python train.py --num_hidden_layers=8 --hidden_size=192 --norm_place="pre" --attn_scale=0.125 --init_std_o=0.0 --init_std_down=0.0 --lr_head=0.00582
Each number is 128 + 24 x the weight over its row's rms, rounded and kept within 0 to 255. Layers, rows and columns count from 0. The size above them is the row's rms in percent of the matrix's.

# layer 5 MLP gate, 512x192, rms 0.102, rows 210-233, columns 0-95
size [105 111 113  97  92  87  86 102  96  92 104  93 106  96 106 105  94  99  94 102 112 102 100 104]
[[113 124 154 103 118 120  69 119 166 129 117  90 163 142 172 102 176 114  99 107 125 143 104 129 114 143 152 125 164 123 150 131 155 171 129 116 129 129 118 150 143 161 138 120 123 108 172 143 151 140 186 166 114 116 134 142 144 106 122 122 111 124  76  80  83 179 121 100 105 136 105 103 152 140 131 132 106 103 131 148 116  86 143  99 139 103 148 129 133 133 137 114 146 178 168 158]
 [133 126 136 116  81 101 147 102 133 103 107 107 120 141 105 143 111 121 118 115 151 108 129 144 138 129 127 141 126 103 116 115 105 155  80 116 150 117 161 165 105 151 118  57 162 148 163 118 151 133 127 163 151 112  87 106 139 136 127 110 114 111 124  99 168  80 112 115 142  84 127 122 146  80 156  82 177 131 134 173 152 125 159 156  78 131 109  97 122 101 102 158 144  89 105 102]
 [116 135  86 160 157 109 122 148 140 124 156 156 118 155 122 153 142 168 146 125 102 105 113 121 136 187  93 137 110 144 103 100 129 153 125 131 161 146 152 158 120 149 132  82 145 121 110 138 138 139 127 125 143 152 138 124 144 125 118 156 181 140 153 107 134 103 134 132 134 121 119  87 151 125 146  92 113 151 118 103 120 103 119 135 106 152 119 129 164 127  79 106 118  68 162 114]
 [103 122 126  92 117 111 136  98 141 178 106 134 127 146 164 141  96 127 141 133 119  93 140 148 119 161 124 153 152 104 130 110 183 106 116 115 144 144  93 132 112 123 165 122 101 122 128 165 167 120 109  83 148 126 137 141 121 127 100  86 133 133 160 135 180 141 184 112 130 160 122 160  81 103 149 109 134 115 168  98 112 157 151 110 126 143 118 154 146 137  98  82  84 133 126 124]
 [125 142  83 117 178 132 106 137 122 117 127 118  94 151 138 158 109 121 124 133 164 172 139 185 123 129  74 110 106 126 130 161 137 130  79 116 144  88 134  88 131 164  63 134 118 118 130 160 113 106 142  90 124 141 121 130  70 111 158 151 123 162 158 157 137 101 120 105 127 133 115 156 115 143 149 132 148 120  91 122  89 118 145 133 126 113 161 143 136 142 129 160 158 114  53 140]
 [119 139  79 136  76  95 149 148 142 150 209 114 120  96 119 177 101  95 183 144 135 104 122 107 133 148 139 155 149 145 129 102 125 132 119 153 208 141 150  97 162 106 104 150 115  88 103 111 156 121 160 114  95 122 150  86 106  87  83 111 117 127 115 170 157 129 127  79 119 129 105 115 143 142 100 105 105 114 141  87 144 160 138 110 123 141 105 125 122 142 119 113  96 138 170 154]
 [107 110  75 132 131 171 100 144 112 136 112 153 126 152 116 151 173 112 142 171 125 110 137  77 104 185 142 117 107 114 161  94 149 154 113 118 110 149  95 114  88 172 163 134 148 110 118 112 151 105 150 129 130 111 152 114 159 107 157 137 143 110 122 141 105 136 119 141  93 134  86 101 102 122  96 125 114 144 136 146 146 151 128 135 106 114 156 131 149 132 155 172 113 167 112 128]
 [120  78 153 122  44 135 149 134 134  93 116 136 128 157  69 162  93 154 109 140 126 134 157 115 111 113 137 168  94 148 148 153 151 106 141 152 171  86 148 158  97  92 115 118 126 176 186 129 145 162 132 148 130 125 110 155 125 141 133 140 128 130 136  94 121 110 154 151 163 119 137  97 124 137  85 105 120 124 129 140  98 120 126 164  99 112  98 142 144 145 134 127 110 117 131 116]
 [147 151 136 140 105 123 115 121 113 157 139 157 157 145 133  90 153 131 136 136 106 128 117 134 107 134 136 148 125 138 157 120 148 122 126 112 169 127 101 121 131 137 134 129 142 173 170 173 152 116 167 164 109 111 129 137 178 125 127 101 124 115 160 134 105 111 113 150 167 128 108 144 154 100 113  58 131 138 168 111 124 152 115 130 112 127 162 124 110  93 155 130 126  76 148 149]
 [132 110  94 170 139 128 154 145 145 117 127 119  97 135 126 114 141  90 148 134 103 136 100 141 157 133 106 127 173 108 154 137 151 128 134 102 108 109 130 152 115 128  88 139 116 154 127 125 129 128 118 161 153 103  90 142 116 173  90 161 188 103 122 162 111 148 147 130 122 119  97 133  96 167  91 141 158 117 107 130 149  74  77 120 154 135 111 131 106 130 124 120 138 148 112 138]
 [159 143 112 132  88 139 177 146 119 141 108 123  70 124 122 146 122 139 122 101 118 105 115 158 104 156 135 138 119 103 106 150 138 121 108 168 109 141  94 142 102 120 114 152 137 126 123 163 154 114 136 136 139 112 137 149 137 108 157 121 131 132 129  89 111 123 141 108 161 104 129 147 130 147 102 111 116 132 136  71 165  94 145 183 183 112 129 141 158  87 128 105 156 104 145  69]
 [150 150 153 147 108 116  83 116 124 129 106 140 111 139 129 119  99 140 120 108 139 101 101 127 113 114 163 156 111 150 153 147 121 121 136 132 116 102 110  96 100 139 107  94 104 125 124 118 131 130  98 133  82 154 114  74 112  85  78 149 152  95 138 113 124 140  92 165 171  99 139 145  99  84 128 126 136 113 146 145 179 104 136 122 164 141 144 133 118 134 121 146 144 156 113 179]
 [122 150 111  80 135 126  94 121 119  92 107 157 108 113 137 113 170  92 130 116  97 116 125 171 110 129 133 173 116 145 122 155 128 128 103 136 132 134 137 121 146 152 104 141 159  90 144 175 151 153 131 131 177 112 123  98 116 167 121 113 115  99 144 138  85 122 129  84 152 161 151 143 141  89  75 151 170 167 162 143 168 127 120 104 124 143 126 120 153 125  84 164 132 127 142 130]
 [120  93 120 131  91 149 129 103 124 106 153 139 186 160 112  89 121 122 115 100 173 124 130  99 143 130 156 113 149 144 148 121  90 157 112 148 133 118 121 125  80 138 133 145 117 147  94 110 165 107 115  92 113 112 129 140  96 104 111 153 128 113 171 115 124  78 139 145 142 117 128  94 121 147 135 124 136 119 136 141 114  88 145 145  75 129 105 146  76 141 145 130 130  95 124  75]
 [140 124 104 103 129 117 103 123 132 104 148 105  91 126 123 138 139 153 129 119 139 129 117 128 109 109 112 151 136 150  81 155 172 155 143 132 145 135 127 116 159 119  91 176 137  89 168 148 137 178 108  96 135  91 155 117 112 119 120  92 136 124 165  95 161 152 143 160 129 156 121 142 157 169 136 109 144  96 152 186  91 144 144  89 136  94 128 152 122 150 139 140 112 132 168 106]
 [140 125 118 155 103 139  95 119 128 115 135 142 143 122 132  97  95 133 120 153 102  94 108 136 126 127 149 112  90  97 129 123 125 138 136  97 139 131 139  77 150 143 135 121  95 174 132 101 129  98 112 130 157  87 142 145  96 135 112 144 133 165 178  88 141 135 127  81 126 126  96 136 132 172 131 129 180 113  83 149 157 151 138 136 182  77 141 136 107 128  95  47 158 137  81  96]
 [139  91 116 180 124 119 145 138 100 101 120 112 135 103 165 126 130 125 103 100 127 108 124 126 118 136 132 109 130 140 107 156 117 141 126 138 162  82 135 133 108 170 118 163 141 140 125 129 144 119 185 137 120 130  86 170 148 142  94 155 140 146 142 138 177 118 127 141 118 114 162 154 120 121 114 140 124 102  93 136  80 180 101 122 119 104 143 106 112 113 108 129 138  78 126 131]
 [167 125 146 164 150 112 120 133 128 147 131 110 106 122 140 155 108 141  71 136 128 112 163 133 146 142 123 147 131 130  83 156 109  81 117  91 155 147 161  96 157 157 125 155 147 148  76 148 100 113 125 124 136 113 147 115 119 167  70 138 129 122 114 129 108 162  98 114 115  86 154 116 151 143 113 126 118 146 129 131 148 138 100 117 129  96 132 116 105 108 127 131 133 159 165 108]
 [ 94  98 171 108 146 175 101 143 125 122 135 124  87 126 155 147  98 126 147 128 126 126 161 134 119 129  88 189 172 114 108 113 134 167 113 148 122 131  71 156 118  75 127 132 101 139 147 140 131 147 129 152 164 129 157 138 122 107  87 136 113 142 118 135 142 125 132 144 101 128 142  66 135 109 131 141 186 123  92 121  73 149 148  92 168  85 151 139 108 128 129 133 181 113 104 118]
 [112 152  90  90 124 118 123 132 120 171 124  80 141  89 101  86  97 141 113  82 128 167 149  77 124 136  99 120 129 150 111 112 130 119 138 142 146 119 146  94 127  69 113 141 129 107  96 131 117 122 112 111 144 125 131  86 116 122 177 157 113 128 132 139 150 115  81 139 132 120 127 134 130 140 128 100 151 104 142 152 139 117 162 143 110 138 124 131 139 118 138 144 118 111 129 146]
 [155 148 152 114 119 126 144 139 151 161 131 139 110 126 102 120 113 161 131 141 167 181 141 126 100 132 142  83 113 111 117 117  88 131 193 126 149 158 183  91  71 151 115 126 146 118 118 137 106 110 124 125  93 146 144 111 125 148 159 117 114  95 158 155 147 119 142 135 142 107 161 125 111 141 119 186 114 114 187 152 132 150  92 142 156 117 166 111 109 153 140 179 148 103 130 126]
 [ 99 162 113 124 139 168 151 161 104 179 107 127 125 126 120 102 125 109 130 102 107 153 113 128 137 135 122 182 108 118 119  91 150 106 118 107 142 129 129 177 145 117 102 119 114 105 152  96 105 133 120 125  96 148  88 111 126 111 114 119 171 125 176 146 130 125 139 125 165 150 157 112  95 104 106 111 200 161  85 141 144 103 169 111 136 101 140 104  81 165 119 145  91 136 143  87]
 [148 130 157 160  81 117 156 143 143 171 128 131 138 116 133 150 158 152 113 137 135 151 112 103 138 132  90 114  99 119 140 149 142  97  77 160 139 136  96 116 103 129 115 136 134 169 140 101 140 121 119  84  90 137 104 117 129 119 115 123 200 116 115 144 138  99 164 148 115 124  91  96 107 142 129 109 126 113 116 142 111 111 159  97  34 148 137 127 121 142 113  99 146 148 147  99]
 [100 110 169 151 116  97 125 127 127 139 121 118 148 130 118 158 141 102  97 136 124 108 116 167 118 132 123 135 150 117 131 124 119 188 144 190 166 157 148 108 109 136 124 116 120 153 183  83 124 152 114 116 164 140  96 138 137 154 119 124 126 121 160 146 147 115  96 138 120  98 150 105 123 109 127 162 136  85 175 162 160 173 154 181 158 119 138 146 102 139 102 157 116  92 146 134]]
# layer 5 MLP up, 512x192, rms 0.106, rows 210-233, columns 0-95
size [102 103 100 100  84  81  97  91  92  98 109  93 112 103 110  99  95 102  92 100 113  98  93 100]
[[125 103 107 141 139  95 134 121  97  93 129 121 131 100 147 136 156 118 102 102 172 137 113 130 104 124 159  82 141 146 135 124 147 121 128 145 139 188 132 178 113 110  94 102 114 156 108 168 127 117 110 124 138 115 173  60 147 117 128 111 108 120 104 102 166 146 163 131 132 121 128 132 121 139 125 111 170 125 134  67  77 151 113 148 115 163 134 137 114 144 163 124 192 103  94 133]
 [ 99  89 122 125 124 156 143 136 162 139 118  89 113 127 107 101 149 130 123 131 124 119 110 124 120 117 107 127 107 134 121 132 109 118 100 119 154 128 137  95 162 125 153 196 136 128 101 141 110 136 106 118 152 123 125 144 156 121  89 133 154 158 158 120 117 128 140  91 101 175 183 104  54 156 120 139 127 143  93 123 112 142 120 173 107  88 152 170 103  69 118 149  91 106 119  75]
 [158 209 131 153  93  94 164 180 124 143 168 191  87 133 130 100 134 169 142 126 128 150 102 114 109 144  92 109  97 159 112 121 168 136 136 125 142 134 120 101 137 130 163  86 103 110 116 134 138 131 137 131 104 130 178 159 130 126 127 154 130 125 171 166 151 104 160 115 137 105 141  87 141 107 140 105 164 126 109 124 121 111 108 151  83 129 133  92 110 109 129 131 139  78 163 121]
 [153 142 119 170 101 124 106 124 149 131 118 176 152 147 140  96 140 114 162 132 118 121 136 120 116 114  93 132 132 119 108 110 123 107 115 136 121 157 135 145 117 135 126 140 112 104 140 131 142 148 138  99 121 107 102 129 135 136 104 129 131  98 101  82 137 145 127 142 113 106 137 175 137  81 119 142 107 112 139 128  51 125 130 126 141 167 122 118 181 131 127 115 123 126 107 128]
 [103 119 108 129 107 156 131 126 128 125  82 156 133 123 101 120 139 142 100 172 114 133 154 116  99 123 134 139 132 148 111  59 100 136 178 134  97 156 118 125  89 110 148 146 164 129 135 115 108 144 141 157 147 121 114 113 132 120 172  88 108 124 156 175 119 113 155 163 146 123 102  96 155 109 115 151 118 177 119 132 188 131  95 153 144  87  71 116 123 137 132 125 109 148 183 120]
 [ 88 120 168 103 125 128 130 152 146 138 115 121 108 136  98 102 137 159  84 103 120 180 139 133 165 152 138 137 131 119 118 145 159 109 109 101 166 102  97 128 118 129 151 133 102 134 118 168 135 122 102 112 142  88 111 130 124 134 131 122 105 137 122 114 156 131 153  99 118 150 152  89 158 129 142 157 136 113 107  92  92 107 140 115 131 106 153 152 141 107 147 140 109 129 142 158]
 [111 148 150 107  89 145  92 139 165 114 102  97  98  72 125 160  93  83 141 120 112 172 155 152 131 123  93 150 123 103 153 167 132 137 124 145 147 136 137 142 131 107  90 114 160 109 134 103 103 155 130 163 168  85  68  92 122  64 120 115  88 148 108 137 120 129 126 118 120 133 132 172 152 121 123 135 178 148 134 105 121  93 121 142 109 106 148 112  98 115 136 111 117 125 145 137]
 [128 154 128 129 188 140 113 143 165 152 116 120 107 112 130 142 170 128 165 123 150 106 131 133 143 154 144 104 185 116 138 111  97 189 163 104 123 146 112  99 123 145 116 149 121 112  92 110 105 130 128 138 126 169 113 140 116  99 151 127 132  95  87 147 161 157 139 106  58 143 111 157 134 121 179 149 101  95 146 152 133 143 119 102 120 146 157 143  87 118 116 114 140 135 120 136]
 [111 167 138 106 123 112 136 193 117 131 143 145 129 100 148 138 132 171 109 122 137  71 115 125 165 130 125 157 122 105 154 144 160 121 127 130 159 120 112 151 116 123 101  97  80 156 141 163 113  93 143 110 113 110 148 112 157 100 145 123 156 135 128 121 118  91 123 156 133 104 153 151 151 114 124 134 126 128 148 139 105 146 107 155 139 130  92 128 166 164 141 175 125 123 135 141]
 [ 97 154 141 135 108 159  72 128 136 129 133 106 105 133 131 113 148 140 104 108 178 105 142  96 101 147 112 122 109 136 150 127 104 171 150 153 141 152 120 105 147 170 147 157 115 121 135 140 133 165 127 148  90 138  46 127 150 151 151 124 122 118 133 101 134 125  88 116 123 132 140 127 123 141 153 173 133 126 118 134 122 117 145  97  86 151 166 154 136 142 139 121 125  89  97  84]
 [155 137 138 113 166 116 104  89 107  89 156 154 134 118 150 152 120 132 172 139 138 148 130  83 135 107 103 148 106 165 125 135 120 113 153 125 160 141 114 164 112 132  84 143 177 143 190  96 171  97 156 130 160  81 146  95 166 123 137 140 100 128 128 154 127 116 148 127 155 114 132 140 151 131 141 106 101 131 169 136 122 129 166 120 142 132  87 152 109 175 123 114 118 139 121 178]
 [ 87 142 124 117  78 105 116 109  82 105 126 141 113 137 159 114 143 133 165 115 130 115 129 146  59 144 124  89 117 115 134 135 133 141 129  94 109 144  88 169 140 133 136 168 101 128 123 106 128 119 161 138 108 125 123 102 149 156 135 128  84 135 128 172 125 125 142 150 137 112 121 127 151  79 122 142 117 154 117 143 148  82 114 109 116  80 124 131 136 152 126  96 146 107 104 135]
 [152 142 115 173  83 125 122 131 120 133 103 114 154 113 127  90 120 132 150 111  92 127 128 123 143 135 134 115 131 135 142 112  64 142 149  90 180 167 134 167 111 125  95 105 149 105 101 135 136 107  96 136 150 130 104 107 113  88 139 119 160 106 109  72 148 119 105 115 128 115 127  83 126 117 115 140  91  82 148 113 160 122 142 107 116 108 154 125 185 165 118 120 124 123 127 141]
 [119  95 124 125  45 143  98 121 142 162 125 145 117 108 122 131 133 107 132 123 138 127 135 157 117 140 145 128  82 132  94 113 134 114 143 115 214 140 146 150 177 159 107 145 122 126 142  99 136 120 196 146 155 118 109 134 144 147 140 139 157 108 171 126 147 147 121 195 135 109 186 143 152 127  92 117  72 108 129 133 115 135 131 158 146 140 123  91 184 133 169  75 138 110 124 176]
 [162 135 123 143 103 142 191 126 162 133 111 139 122  97 137 125 108 116 111 113 124 106 124 131 164 128 156 112 151 114 130 120 114 107 121 164 130 120 150 152  96 111 115 100 130 162  83 104 157 116 154 132 145 188  60 167 116 177 130 130 106  96 118  87 168 116 109 107 157 115  82 108 131 108  74  92 125 105 110 152 145 142 122 120  71 156 146 126 152  92 150 138  86 118 107 144]
 [164 127 159 113 133 138 135 140 147 154 136 139 116 156  92 135 118 146 124 119 121 124 113  90 148 117 146 116 160 133 156 155 115 160 190 128 149 155 101 110 104  95 144  90 170 102 160 117  95 134  92 121  72 124 131 113 126 143 184 159 136 122 118  96 152 139 139 127 141 165 164 121 154  89  99 126 140 150 156 176 129 138 136 126 119 127 102 121 129  93 172 149 166 134 159  71]
 [ 90 114 159 132  64 150 135 126  62 110 151 115 127 116 133 150 117 141 153 165 134 159 133 115 135 161 106 133 159  89 146 107 119 112 120 110 139 133  89 141 142 154 118 129 119 139 104 142  88  86 163 139 118 141 101  96 127 145  98 148  77 161 153 152 138 154 145 167 141 113 116 137 132  90 107 120 115 168 141 127 139 122 112 126  97  90 149 149 132 124  84 105 132 124 130 134]
 [187 119 139 196 107 131 101 146  83 112 133 100  91 132 144 121 115 113 130 184 147 149 151 117 101 103 138 169 159 132 143 124 109 114 127 105 133 118 123 118 124 144 120 122 111 155 112 135 124 140 107 195 191 154 131 120 121  91 119 133 110 135 131 163 149 111 141 165 156 131 156  95 161 147 143 125 127 126 119 122 150 140 138  90 129 100 151 137 116  97 110 150 143 132 130  99]
 [126 156 103 110 105  97 157 142 102 138 135 136  92 160 136  76 125 158  95  98 158 152 108 120 118 147 104 103 142 100  85 162 108 102 116 126 122 151 143 165 116 121 100 151 152 131 175 105 132  77 131 153 151 184 115 162 128 131 127 104 142 131 135 133 109 149 131 112 119 115 148 132 170 131 147 159  96 127  89 163 108 113 119 113 110 154 153 133 113 123 129 115 132 116 164 144]
 [187 119 134 135 143 117 142 119 174 150 152 154 121 115  90 201 150 123 160 145 122 138 112 138  85  93 175 152 153 138 137 139 134 120 110  91  87 133 127 136  95 130 168 127  95 141 120 137 173 106 143 159 122 109 180 156 132 102 158 112 181 108 135 132 117 142 137 123 146 129 118 112 143 140 106 110 142 129 110 121 143 124 109 119 148 111 160 102  80 121 130 118 126 134  78  89]
 [111 130 129 144 137 125 115 133 152 104 124 125 135 171 132 137 139 130 140 115 126 181 116 122 115 137 156 145 122 137 127 161  70 205 174 188 177 122 145 177 125 134 121 116 147 158 111 132 142 104 125 118 138 113 146 115 117  70 149 159  75 117 132 134 110 123 130 122 179 151 133 130 166 106 157 128 114 189 128 149 128 111 114 117 129 159 142 113 118 110 153 171 122 105 142 145]
 [159 129 126 118 173 119 196 139 155 130 132 151 147 133 138 130 151 117  84 126 107 163 145 137 129 159 100 193 134 140 109 142 125 137 121 122 102 114  89 120 123  90 144  87 133 100 141 153 126 169 110  94 134 168  94  74 133  60 105  90 138  99 147 162 162 107 121  87 192 155 143 113 114 123 132 118 178 129 104 130 155 148  95 159 104 120 133  96 108 119 124 126 114 138 142 131]
 [111 123 132 109 134 142 136 128 157 149 143 123 137 164 121 119 117  92 122  95 122 109  99 107 155 120 133 114  96 150 119 123 115 123 150 127 123 142 123  98 155 106 155 109 142  80  90 184 155 152 146 162 140 182 180 111 134  89 163 107 110 143 132  93 155 139 116 117 145 127 167 148 125 112 152 151 131 158 136  94 123 157 114  95 142 126 129 131 141 103 103 143 118 131  94 156]
 [120 127 140 144 128 111 143  67 140 161 132 113 114 150 138 116 170 111 105 126 162 150 133 171 114 135  84 142 112 128 128  87 152 127 182 162 141 131 130 127 161 127  77 125 156 101 123  98 108 126 138 100 171  76 122 131 116 100 190 138 150 137 108 123 160 145 138 142 143  91 136 161  77 116 124 142 134 132 158 107 101 125 129 132 131 121 159  65 149 104 119 132 110 144  93  95]]
# layer 5 MLP down (transposed), 512x192, rms 0.0595, rows 210-233, columns 0-95
size [104 100 100 103  96  96  94 105  90  97 108  94 102 100 106 101  96 105  99 105 100 105  98  97]
[[193 142 102 160 170 124 127 154 142 131 118 165 140 106 139 104 120 119 107 165 137 144 152 107 132 129 103 138 146 105 126 107 109 119 137 154 138 105  82 121 113 126 147 153 156 106 145  75  92 174 114 125 128 105 116 108 128 146 122 144 116 139 139 150 147 137 116 138 166 157 112 162 115 121 114 115 116 126 157 192 151 150 125 121  92 156  94 162  90 137 122 118 123 148 109 107]
 [136 151 127 170  88 122 105 144  86 119 127 166 127 118 108  99 110 109 129 146 120 122 137 150 123 113 128 152 167 124 104 127 144 147 126 137 142 105 144 151 102  91 111 106 102  98 142 105 115 169  99 114 164 112 187 156 124 140 172 149 128 106 118 100 100 110 194 110 104 166 153 181 102 164 100 125 146 162  97 125 135 103  94 123 121  87 125 161 133 156 123 156  90 129 129 119]
 [140 129 112 171 127 150 110  84 155 101 116 138 135 115 137 107 121 116 148 180  95 122  85 132 160 120 115 103 140 135 124 169 116 126 127 146 165 110 103 135 144 170 138  97 158  95 158 132 153  98 124 131 142  73  86 123 112 167 137 150 102 116 125 115 125 155 133 176  82 116 145 147  86 121 165 133 170 112 161 147 137 120 102  86 139 174 118  93 160 153 116 126 139 150 102 101]
 [138 122 145 164  93 138 116 118 135 127  65 134 137 101 116 164  93 145 146 135  79 117 128 131 118 105 142 106 128 147 104 160 128 126 120 175 132 145 131 109 126  86 154 122 121 115 132 106 137  85 125 132 119 148  94 125 132 109 123  84 126  89 131 107 127 165 133 196 136 141 126 113 127 138 130 148 137 117 156 167 119 109  95 160 146 182 118 109 141 110  82  88 144 108 146 146]
 [149 162 138 162 192 138 113 137 162 124  86 124 135 118 144  94  86 136 195 113 111 141  91  75 113 165 172 100 111  93 103 140 121 125 146 142 126 106 121 156 108 118 151 144 183  74 129 105 103 118 137 145 106 106 138 136 135  98  99 141 125 130 145 143 143 152 155 120 171 132 162 123 127 107 105 113 137 146 123 116 121 129  83 164 133 178 134 110 105  94 131 145 119 121  93 122]
 [139 156 126 167 119 105 159 124 161 149 158 138 116  95  95  66 123 142 157 158 116 136 157 141 125  80 132 138 143 139 112 159 126  94 128  97 175 139 146 154 125 124 182 139 169 145 112 139 132 118 136 122 120 117 140 109 103 101 126 135 113 127 118 106 137 132 129 134 109 161 142 144 161 136  94 122 128 134 147  84 144 116 104  88 144 106 125 131 121  97 122 121 118 139 176 111]
 [140 152 134 135 143 136 106  86 150 130 152 133 126 136 130 113 184 128 135  78  90 171 100  69 144 139 160  91 144 133 141 163 122 126 127 147  98 140 142 117 119 124 121 108 147 168 128 145 154 134 132 106 124 147 144 122 148 185  62 150 108 146 154  71 100  91 141 131 125 162 156 102 170 111 115 132 151 101 123 171  69 170 162  76 130 146 142 130 134 145 131 114 142 115 128 130]
 [ 95 164 169 158 159 146 104 124 139 170 111 166 127 139 124 125 160  98 130 123 117 139 118 106 128 135 146 136 178 149 125  87 121 136 157 132 127  84 131  72  84 135 132 170 102  88 106 172 139 130 108 103 158 152 147 150  82 138 126 143 136  97 126 123 137 159 119 113 139 110 104 102 116 184 159 147 172 110 160 138 144 141 155 114 149 170 133  85 122 129 134 115 143 112 122 129]
 [123 108 126 154 104 197 122 138 126 113 119  93 129 153 144 130 139 125 151  95 114 172 137 173 156 132 116 132 114 109 131  99  78 154 152 142 122 151 125 104 160 108 136 170 139 159 186 149  60 145 111 149 146 136 152 118 121 151 145 133 136 139 118 113 118  98 112 104 147 127 114 156 107  93 107 110 169 106 107 100 163 149 156 114 129 128  96 120 108 143 159  96 123 125 109  68]
 [122 120 146 130 125  94 169 145 144 100 119 103 124 145 124 133 181 107 158 136 116 116 114 102 117 131 158 173 133 148 108 171 104 135 154 135 124 142 135  92 134 151 127 121 170 115 104 132 136 147 139 141 148 159 135 161 112 115 128 147 105 115 163 147  84 142 173 109 144 105 129 112 100 158 120 131 102 192 197 167 151 156 143 131 113 166 113  95 133 121 117 139 103 136 120 104]
 [ 74 130 120 120 114 141 128  91 122  76 143  95 102 130 156 113 140 125 124 122 149 141  86 129 113 138 125 138 162 139 145 154 104 145 126 119 144 151 130 117 172 116 114 137 151 122 111  95 129 117 164 131 104 138 140 127  92 148 104 104  89 138 171 160 123 117 130  87 120  91 114 144  77 134 112 137  92 117 153 106 127 170 126 146 121  63 119 128  82 145 120 118 157  93 100 161]
 [150  81 140 124 136 135 126 129 122 109 104 106 110 132 130 116 141 126 112 106 108 125 125 144 152 142  91 121 128 196 129 135 128 131 127 136 160 148 144 115 135 133 137 150 149 157 131 113 131 107 138 141  99 104 152 133  93 156 143 113 162 132 107 138 124  86 148 140 151 131 169 121 149 119 115  95  86 105 101  85  97 151 137 157 164 119 167 111 100  98 135 122 125 133 135 168]
 [127 175 109  92 118 125  81 139 120 131 129 127 126 146 107 132 145 103 104 103 166 127 164 116 102 139 133 141 151 150 108 138 157 151 166 115  94 127 157 119 124 112 121 120 163 180 143 118 144 153 151 131 113 132 148 142 104 126 136 159 118  95 114 137 135 172  90 146  73  87  99 151 106 103 134  83 115 109 124 117 129 145 140 122 145 104  79 135 161 106 142 195 176 119 107 114]
 [130 153  72 128 117 122 112  90 131 132 144 146 154 111 163 113  96 148 128 145 125 145 148 169 120 117 104 112 136  99 144 133 114 103 136 116 151 145 170 133 156 117 106 101  95  84 128 140 117 138 140 120 157 145 107 129 128 137 116  99 153 158  84 165 117 154 127 111 102 128 160 148 126 161 137 131  63 113 132 119  78 110 121 151 143  72 108 119 129 125 151 170 151 130 120 104]
 [142 140 177 105  89 133 177 158 139  95 154 137 125 143 149  83 108  81 103 160 135 109  78 106 121 141 135 149 118 102 122 109 111 140 151 134 115  97  66 123 149 135 113 150 148 141 148 146 130 122 137 137 151 138 135 102 147 177 109 130 162 106 116 149 114 128 139 147  87 126 146 137  93 177 137 139 149 116 115 149 143 150 119 121 138 141 141 125 138 128 136 137 133 138 121 122]
 [173 142  92 158 106 105 153 117 145 152 149 124 116  69 133  99 126 136 129 129 130 156 132 160  97 164 106  91 144 113 153 126 119  83 139 197 114 128 132 137 170 141 123 145 120 132 101 161 155 114  87 144 129  96 121 148  95 118  86 136 132 147 121 112 102 142 137 117 121 157 165 135 100 147 137 141 106 137 161 149 146 120 145 100 199 136 108 113 117 146 168 170 129 102 124 109]
 [154 164 117  87 122 157 132 149 173 122 103 147 102 139 122 110 112 113 136 115 141 144 144 136 133 122 140 102 125 120 130  98 136 122 156 125 128 124 108 104  64 107 107 124 133 124 144 128 163 102  97 106 173 150 115 122 136 173 113 138 128 141 131 152 165 137 168 145  90 159 143 134 109 146 127 119 117 187  97 130 136 107 128 135 143 148 155 132 165 125 149  83 145 167 112 178]
 [135 107  62 156 123 127 108 117 147 148 131 182 117 132 108 132 135 142 166  67 106 125 133 118 120 129 143  85 142 142  84 144 138 159 140 128 169 124 141 143 108 146 174 142 152 114 113  99  97 165 151  95  95 152 108 121 160 138 136 148 149  99 130 105  98 142 136 133 143 118 151 138 104 134 100 131 109 133 168 127  97 136 137 146 161 133 171 182 139 176 106 119 108 119 151 165]
 [153 138 132  92 111 134 128 100 122 146 109 135 126 163 121  78 161 130 137 195 109 122 174 132 114  90 118 151  94  98 154 115 146 147 114 107 111 113 111 124 166  84 127 136 134 145  67 138 161 119 122 137 146 146 148 145 113 163 184 176 154 142 144 114 117 115 129 143 124 170 103 153 137 159 122 127 139 134 143 109 128 145 103 184 107  88 120  87 148 147 111 132  93 199 128 129]
 [123 154 139 136 100  81 134 170 154 122 119  92 137 117 159 124 124 155 119 109 125 104 109 107 126 150 152 145 140  81 121 162 112 121 112 115 112 119 115 115 101 142 138  85  96 106  84 116 137 106 107  92 138 130 143 136 136 129 151 119 145 187 106 117 178 110 109 183 131 146 141 162 132 140 131 155  87  86 118 112 150 142  82 142 139  96  94 132 171 103 132 117 190 144 129 161]
 [171 115 103 144 112 150 115 122 108  98 108 129 182 129 122 119 130 116 112 160 165 153 123 118 117 114 160 155 168 119 156 154 173  97 162 144 129 128 119 143 105 128 166 149 134 144 144 124 134 125 108 110  70 155 147 106 146 124 132 131 132 123 108 124 102 139 126 169 116  93 148 117 154  80 132  96 157  89 144 105  76 100  83 153 105 151 101 167 162 152  76 123 120 159 128 163]
 [137 122 135 115  88 142 131  97 125 175 163 132 102 139  96 136 132 101 107 118 161 132 132 120 115  89  99  86 106 116 104 142 156 125 135 108 103 144  86 105 153 142 116 128 157 142 181 138 127 111 125 116 119 124 158 156 135 165 156 188 113 118 128 112 106 113 134 117 141 112 132 118 166 118 148 145 120 129 140  95 121 131 119 131 110 134  95  97 118 101  93 133 131 152 112 152]
 [ 87  79 117 128 107  94 117  96  97 132 112 144 135 135 115 120 118 132 165  89 138 142 181 140 142 136 158 128 117 156 154  97 102 150 126 128 150  78 157 147 104 136 123 152 123 107 148 129 155 107 125 144 141 124  98 162 177 116 151 140 144 122 180 108 114 108 124 117 135 120  83 114 105 162 102 123 109 114 131 138 163  93 114 129 154 143 131 120  78 165 147 143 153 104 141 161]
 [119 129 129 144 157 144 134 129 117 108 133 123 132 127 149 115 155 135 192 131  96 117  84 108 116 150 186 193 126  90 111 125 115 118  90 114  93 138 133  89 172 106 134 132 139 131 126 176 131 136 149 109 141 119 115 106 142  88 138  79 137 141 114 123 108 121 131 161 101 124 136 128 131 122 143 159 131 157  56 100 124 147 130 129  89 129 159 137 116 134 115 157 138 135 102 118]]